Weights of a small GPT-style language model, trained from scratch on English Wikipedia.
Size: width 384, 3 heads of 128, 27.5M parameters.
Each number is 128 + 32 x the weight over the matrix's rms, rounded and kept within 0 to 255. Layers, rows and columns count from 0. Numbers have three digits each.

# down: layer 6 MLP down (transposed), 1024x384, rms 0.0772, rows 927-948, columns 288-383
# gate: layer 6 MLP gate, 1024x384, rms 0.0784, rows 928-948, columns 288-383
# up: layer 6 MLP up, 1024x384, rms 0.0811, rows 928-948, columns 288-383
down927:117157163146146095121136121138079097123170217063146112103143139177162097208126173132068132106109127118190105148151209121123125123127098194124106163095166127130118062120150100130098102107153104131110148087172190125166171223096162150137113187109136121158074155122092178166150112181104123125
gate928:045124135102083183096163140120095125147114102122075127135143150060144103128107166150206129165097097128180150155117122149061175148080095160074159131142115131128070114107158128163118141093113100105141150166195100140102062120103199127156113121150148144133124154186152105129191170132150066124
up928:133117151095114148118143112183124057127137170134168134165122200135099155109175142072174096148107119116149144143131126117136132084147148112103187167155107147044117108146100139124089103073158193143151096162132144068134141189173191170095130052129125107097132118117119115107158121082114140125
down928:115130122054067086129153125141141136178133093120119108115132153140093126145164150107154104148145150132105113155126166091099122131124166133108161154167105101119163100116136109088131124149124110122140096130115101144110135198173130134099119108120144191154149102125195098080129105133097111098
gate929:099131119118127173081145129127134123094096129132063055130100150155136161136104137116146157126105134174051155096108099162153136102136104100137143118118150149119139179146141122150130142184119170155178112088090108075176092130146136111072177127132138098143144127105115115119101116142139141111
up929:124154155100129164148186130111100090167129148146083074086062112136063124136092119110095133084120090113162111162181151144107135146118132155105110094101096150170149131147130191155116103159121113128132178081150083119128169167115141097141159110132116108103156107158101124170166142142084156125
down929:179124078123119144166111130096171106115109142126154143145138139161077132136124142146118142097119114099186131163109112137083094095160151095098107164122114064088154090100148141130096189145071119140109114144102053137107146127129131131100083101177107101121094077081189129188144102138083115120
gate930:106163171113110135141142084136128126213172131125085102174092172123124136151160099150107111118139165095113105115099145070124142161115144096109165154093131188137145147146092117154191117109159128080082107126085135188114075091091200064106096181146089051128177127129092094174132180087078109094
up930:102152150097129146131154117124180146148118126165134161193128152152111123084123134136098098109112085085135111122141182131110101152143148148154092166101090116133087209083099128128143189139129142107131131172094138152140130109178103142137086068084131103175131116140156147158105135091137113138
down930:144153128127141127121139133107093169210154183139117114101130153113080054105190122174098078142161113099133128133128144119178099124137107165141136124173107083135157194105149118127158141123117147110159106147114095079147105135101144151126145188172139135113153116095176101124120167044114169160
gate931:159120124119141095176142105189173110112111128149164031092131152116160088134080168110154176127099123129148090161119119085107105113147148105164161100184152111163155165093161093121126080109096149110129191123148151126172138113130101123155130179099167136101136170103124059113064137130104106154
up931:114191116133126081117102133135133104096142097094095108077138159151124123116100108164182133143125128151108109092110107124097129122130132126103130119146154140168168143047107116129117139125120136110148201159149133170111147071162102132174148081138170118173095187179119082156124127144135109079
down931:094139072119163138136139125065119105132124089108090061068105121132097134134097141132086137111132124225103089128138091195123070095127116155067064134137090106114077139081124084164179106117118132133154158094128123109103087193085084106155095136177154155147084136087207136156148169126160145110
gate932:150091094156129187178184156135144136097140134112128149042162192170097155133136125086087093090116143126027166186080068120157150112117163160098069135125115166076106134114085163112145060123116125191121146144130125128188081151102134150164097116104089179138129175105106081072071082138155157087
up932:130115125137166114106141146127144116159151059106061123146135137116099111177146140100164146138069186097111114146124130151139179134085139172120117143169128138113136076090137159144167162170165164155163116184132104184169097162168168102106186127171129167175128145129214124207107111201105101127
down932:128107112146119112113154195128134111182047173096142143116175195159128101148183133118097110148162112140116135183188105129165113167108215114119129139160090143128145138146125107135105123127108141154164136088163109189087076121139173187158083114138117144118141145129131108153078102163107121184
gate933:113136098119142161099087155181128078086125138097135102135147129110119092164123120158115139119086109108128186122066154148163150109134130124139168158142159101137123131152158095181143108101089126100145169139185096145155144105074175105102128089182157111172096144105112075188108132145078148151
up933:102215083184115090108109137137138133112069170168084226122147146087084125133124150103122091099114133104133093135123182140124137176123181178197142130149157065150159091128080104141189150140132143178190147121121147140077115138118172142166120137132089159176161137160097107175128068152057083147
down933:125132147102096155108164178129132151158075124122135139133130177128065115144145124111114166124095124114077094075107138142062140151137134141173079168148084101129141086105103132201116062161126098117140094103178125089116102088050184131123136109106153107145135140098115117165121154148128132114
gate934:110112114126194143073135198171190140145118109125184097141154119120126160141196165067153153076099125069116120139179154111146095116111148140130119148141182104132125121157113153167128097151076135089136132024154101100117142131126120198103144169136203113075135216155138122132098096129107135077
up934:106119122154092125139203113107090138150127127125162117142124122077122104143136147172165151158083123174076116081121137126169140126088094086122105047092111126153123096210148171171134199137099126071151076119127144126140161140164124144129113106150120173153215133132105116105080151157148070114
down934:136148110127149160140156141164178124097117095111121150209144168111104149093124155092137121128180153111171130124122115130171145074126096116098173139112194093162103124159115151126097093065107112149111130065105179157101145138117121129140114127119048115117136134131174149106088118148103119123
gate935:089057111088144129087084167181177081121156213120111097083153113090131144131106189113066111113107086132101128153231109150145119129090133135178098134088130166137125150100143135132137074198098143165090141136116149125153192178093108128135116181151151134081095138121186065180113118078105151154
up935:113110068116128113138149126112130134157138118113083181125079186110110095190154141121088151110095089096212137140161119159102132073118115182139107155171104078128121162106115163156141149156144181154080183081146149101143107161164053116126149175157116130164082096136119167140161176079151098147
down935:110085160123134098101131088078083163171121126136153129118070178101109123083130173068104132073099123091118169144125113177156108112148190164119101132082131087113079139137136116167164146157103177121030155106190130164080125167162048150104141131095121062147030130198137194200131173086093164151
gate936:122088150117122076144116094156091112089085091069082151091039182073186125086121128203091085123051135163143128109143130136137175209107104164133139147136127108145154136131135058124229172099203131158134148108122115077128101143079141115201085088142147118112145134151124104174090146154081146120
up936:051093084155119174183104139163110194039157118104143098132156190120114138136107125064119066168172109149142125117164135127101107160102080175152147164099149119117115105093099108132096119113113099158179119084078167092160106151174118121119164162155162131167067169183081087125160100166132100132
down936:082139096085185127145115110137175085147081092166108136119096144118135179158130110152143098153076115148181093145164131143140086084064062166104105108097128168139115073158139119052136114142135137167092099148125120122158113068112076143116145207147096189110121177098124131143119182129107157103
gate937:082032172128148096133128125130090163121157108184151146136107174173123128119109122125169138102140057154121104149091125144134142191137108117051126141135137134163111177171130184159136088118190169179095186153136155116120172129158213094131122096126131048111141130119153124145091096067095065167
up937:116143123147120138129170118105122107146114029115135146096153205162164184121092134116136164134138094052169140153172145195152106150070135139083135157158096068104133092147156134129117067135132117187086120119070086101141127138100182117122156115109172125118141129122177140110110175148142112113
down937:126083151109194093174081153121099148176092143177167135177113141161151136132172149141101112098130143191178100136125163145128146137130024128090071073104159126121133155121134164083101141172118153135071142122172132097165175090093177141107147129130117157121095158119076151130144121162098168113
gate938:120140153167065125083124079123162059085128115117053137114104149124116126115078164134142153165123120144145115080115088195156088133117104146063105120152149151175083107140126215147103165166099104109143122143181122177142128106116130145063117110151128123188124102140145117131133162139145088173
up938:116139084079099145138213129128113112115139190122152123097180128212143118137123132120086127121081122128183089142106175130121163115128142151131118150117174151151106092120172094164150146100141112119134146082198121127142105173059162144068070190172084129102110115096104157065165114199124144087
down938:137124115189127140103114190159190132141109134122123136090091174098090173127082112121123161136156149091142081161099094140140160082135109229117120149135120120101111126081186117124113151183096134126112142040146145136146053176114120135111155151146129131108148125106216191135148141116141097088
gate939:072096124086122116141142129131134104114138136084077173132132145165126152110152138167128129086131155214149127145112141181096138105110164150144136128121130117113119125089081147121110144090126130140139115133100128144127107182126130148164141107119052108122137147164181091134136117163138116124
up939:111151117114149154101139176105104169113111123092135159096139084097180151107135125141117109168124136114083155129173129146130082127143122115144142119139089133142110153146149158138123135135108182130164173121121076132144124135139168150139136080101093143111154142117107149128117150099131156144
down939:199118094156148122103101120104118160123080135118132094111208140136138061141112135142108167142129139150112153095117140108124125130193149146102116176102135134183106140158188095152117113127139113125137140090148092088155175069134138122117138164101090113150092113095123043150128109084111174146
gate940:149151122083121075073071098153121130118165130024140153178173127125134118085129118170131135145099169142064163156158087105150100145065084080110133103083154109151151118167111127162093129135135077135193144115127086094140106145131094137151137105117157107083101158120106122118120180148124122129
up940:176121135110147118171173213162120152115091112116112155083136140193113060093136137173122123115118121114086131184172067111119150095119101142147099134059141109155105120206174207164103169100137174058154138134134115142119145146125167129164143113139113068169190148144042153159134141079101110232
down940:124164148186119124135095162127139089089130170161136140103065080154119121118154162134137123127161170110109132075157093150118121077087152084142061158208145177143067181068142178108136133107116155150186168152105122117099144130163129125127154175134131061157141173193146152136128155147184198072
gate941:148105158128179110113055134119098152145122133077130100095165129126073164132134117151050054147124081167148123104134103146123125163075099130128091126135145090157139153118151142121184102118101125106120161118119053141156150138122116092096080121142117110093115139139187119154129110088100111150
up941:084127131075163123131174122132138174126135145124098111140180128169090160143164178127118106133169110150161114107086071162137121110130151097133126165206091088162041148105114086141121171107154135165152114125109096138134113068109180116093119164139142132207137152138155099167129123078166059111
down941:156136106127169066164109091140086133091114170161130191086176150137138098197216194189110107122110163110134110112107134150176086178093139150150125154121145143091066087145094204168128098159137204143135108150154102147133159098105177139140168142080052144164141123137125127148109150140127066174
gate942:109095107112108163124116135138122111121166136085115157186105134149165124130126146074140129136119083158088132142169191128145152105052139111097139134116247079134092116105108075167140094145129150173089072166069094146123142136140182100165108111153144185143125127119160123120121155134119106183
up942:140091095165126093186107159182090123123130125102105139159053187156138118155112104108122129139149160102098127128146137151134124165141141161127153062131121199134098149169127051154102188131114170162143125105163111115255097219108097070118069146151136094067109096091155142116130097169064154119
down942:166131126097161128123102115175131144113131159198135130042075091164107110092173133170153126112131144118107130122136103113143083167165175086123127118167044155105131142092169131152145109169137147116177160151098121074142152099128117100188087107122146116107095107155108117055123133144199109086
gate943:139116127134112159185145138108097096187055096134151142157190119117160138153172156126148111150099110113116104157056129155176121123115130146088132148125113127111107215162141145123132081093186140098134144155118182146221139112186173108089054139060110154149127077122079141147076023104083101139
up943:174172114160100061115131140085134152131145109150183109080192117175151151179152112138173129157073085092164103131068133139126126098157117147126160143144138198162084145140108129047085106079127131105175093146112147117108094127141105158149112144060144108124134081108104150172073076096071094142
down943:193142175106068126172111142090099160168136178134133096083110102157136162160109109173128112090037123100122148075056091208136120153105087116148148114120185177166098093166115154144167068135147074144156126174120209154187168163124126119066116128093160131155108165073088115152153031125121120161
gate944:139081153161152161170127158110092103093077144156095151125120131114041159100100128160108105120101145103120175103130101209145074101097131119165119128130110080086111176125141119070158063178105134114074171120152080117142081132123127133113133099144100173169201142041110061105120077141134080100
up944:125138161104152127092148135127131127139150129160063126134148056106088112112158127041120135136094146105063130142100107154105138070122153089117144055131160127145120141152101143068097132134129122104123145121175153136152153132139091175156157088094132168124120161138127106121086083210097122170
down944:142109133117098149127139159106126085157126182133143121117137085117112138156101078169150080142131150089164148154130176147119123115147171104101075136148117210177155096132069133074117070148105117124114093141135149083146189120162117137124097120099118076108096138122119084097070138084099150097
gate945:144122133014103126161144107094119169146108159081158137088154132168182153124137111092138161086083113088031081208129087141164163150152152147163158108205125170199157060118113100166119143141111122129136142200114121134103038123146169116142121162192123130155093145127065113084156102154175125099
up945:129077123045164123148132122096178128140081111095208110174182087133081109142169184091148161153157101098058119157160102132137105151156179117138094135156160130136094127095163106142092164154054115165060113144142054112104137140127131149145130165144171136154153094097098105058234135091108150150
down945:139156134099070104111102105091104133124137181080114096159146102134152100113112153118172175123070145109149087160143122151132158156133147122127159182120142102144133167145116158120134146104142171167132107069109097154176152075081134074134119122176160124094126123166156107056178116118145203130
gate946:185172150148139119098194076126127109122098098111144093127166164054133135109151128193104172142179137135116107094100108158108084137134090134085080120138148087132131120157135177144115157092143101134085117100114132165114114108128142129098158184117157163130162149128127145181191107118172135167
up946:127108129127146119167121183123133118109149110187140071123131133124143162117072105067185099126116105176113128128163134139120153137159154068130172068171138114135136127141152101170204090095091201128161118159114129134139121102105155060158175039163092060154126153144098149151123107118088142101
down946:124102093118207097128122103144167119158142187118119175132104102163125161122220120125146148190139130174142147161131147109138174097166170144176085144114142141078112075103122084158145147192081137104207131169140138084133181120105152133101178142113080112119144150090138116112108120116100122144
gate947:080127104091185083171126152116142110117123165152100099117191138153139099190111157112131209155152088117068135124145081114118138191050133163077124149067185197086175122115163113163160064112098039191142151104069168207192143100188096164142150120071161135138136149193153157128127133135103068149
up947:109132080155086088129099161097171136177154122122125113171101112202153122195123129072094142110137105120113092072116177147119107123076157147121148108144115255108144122121182141081163112126126102150172135148174190157156161080173130100142168098084134131155180116138215150091037163114090128162
down947:149142152178091127083075186147125084059026187130116114120099102120103134131139103183093057120163144086171123070116102150178169104125146138122242086139048106090145070158123086077118155141143099161124105084130173143175104121096130158074101105107111139147110125161133103183121138168076153147
gate948:090132120118108145126109078163116185136118106075191163161154075130098159089113123113176107112104117138102115115112142147111160087141140182085123143141117088143108111186147154117113120152107103124132123107105141115139125155123102133157097120132128097071132192110147208136058165145149120170
up948:152125121089100143141119162139130161136157122057144173104165141104168097093087109128109100096115115138068146094156127154135164156142136151120141134163134120085096120094126133101153114096114092124079053153134125154131099119163081198125103109154092133143155092103171079124135163121114115103
down948:037042109123136158151145168110169148085129170065157130157135104140128120062143119167169170115087130144119149123128114139099076127088124196112159184125140120120101006164109120083106133133166059167094146137099139081158155070137068106143147150134193151175127135105149102156118129117131189179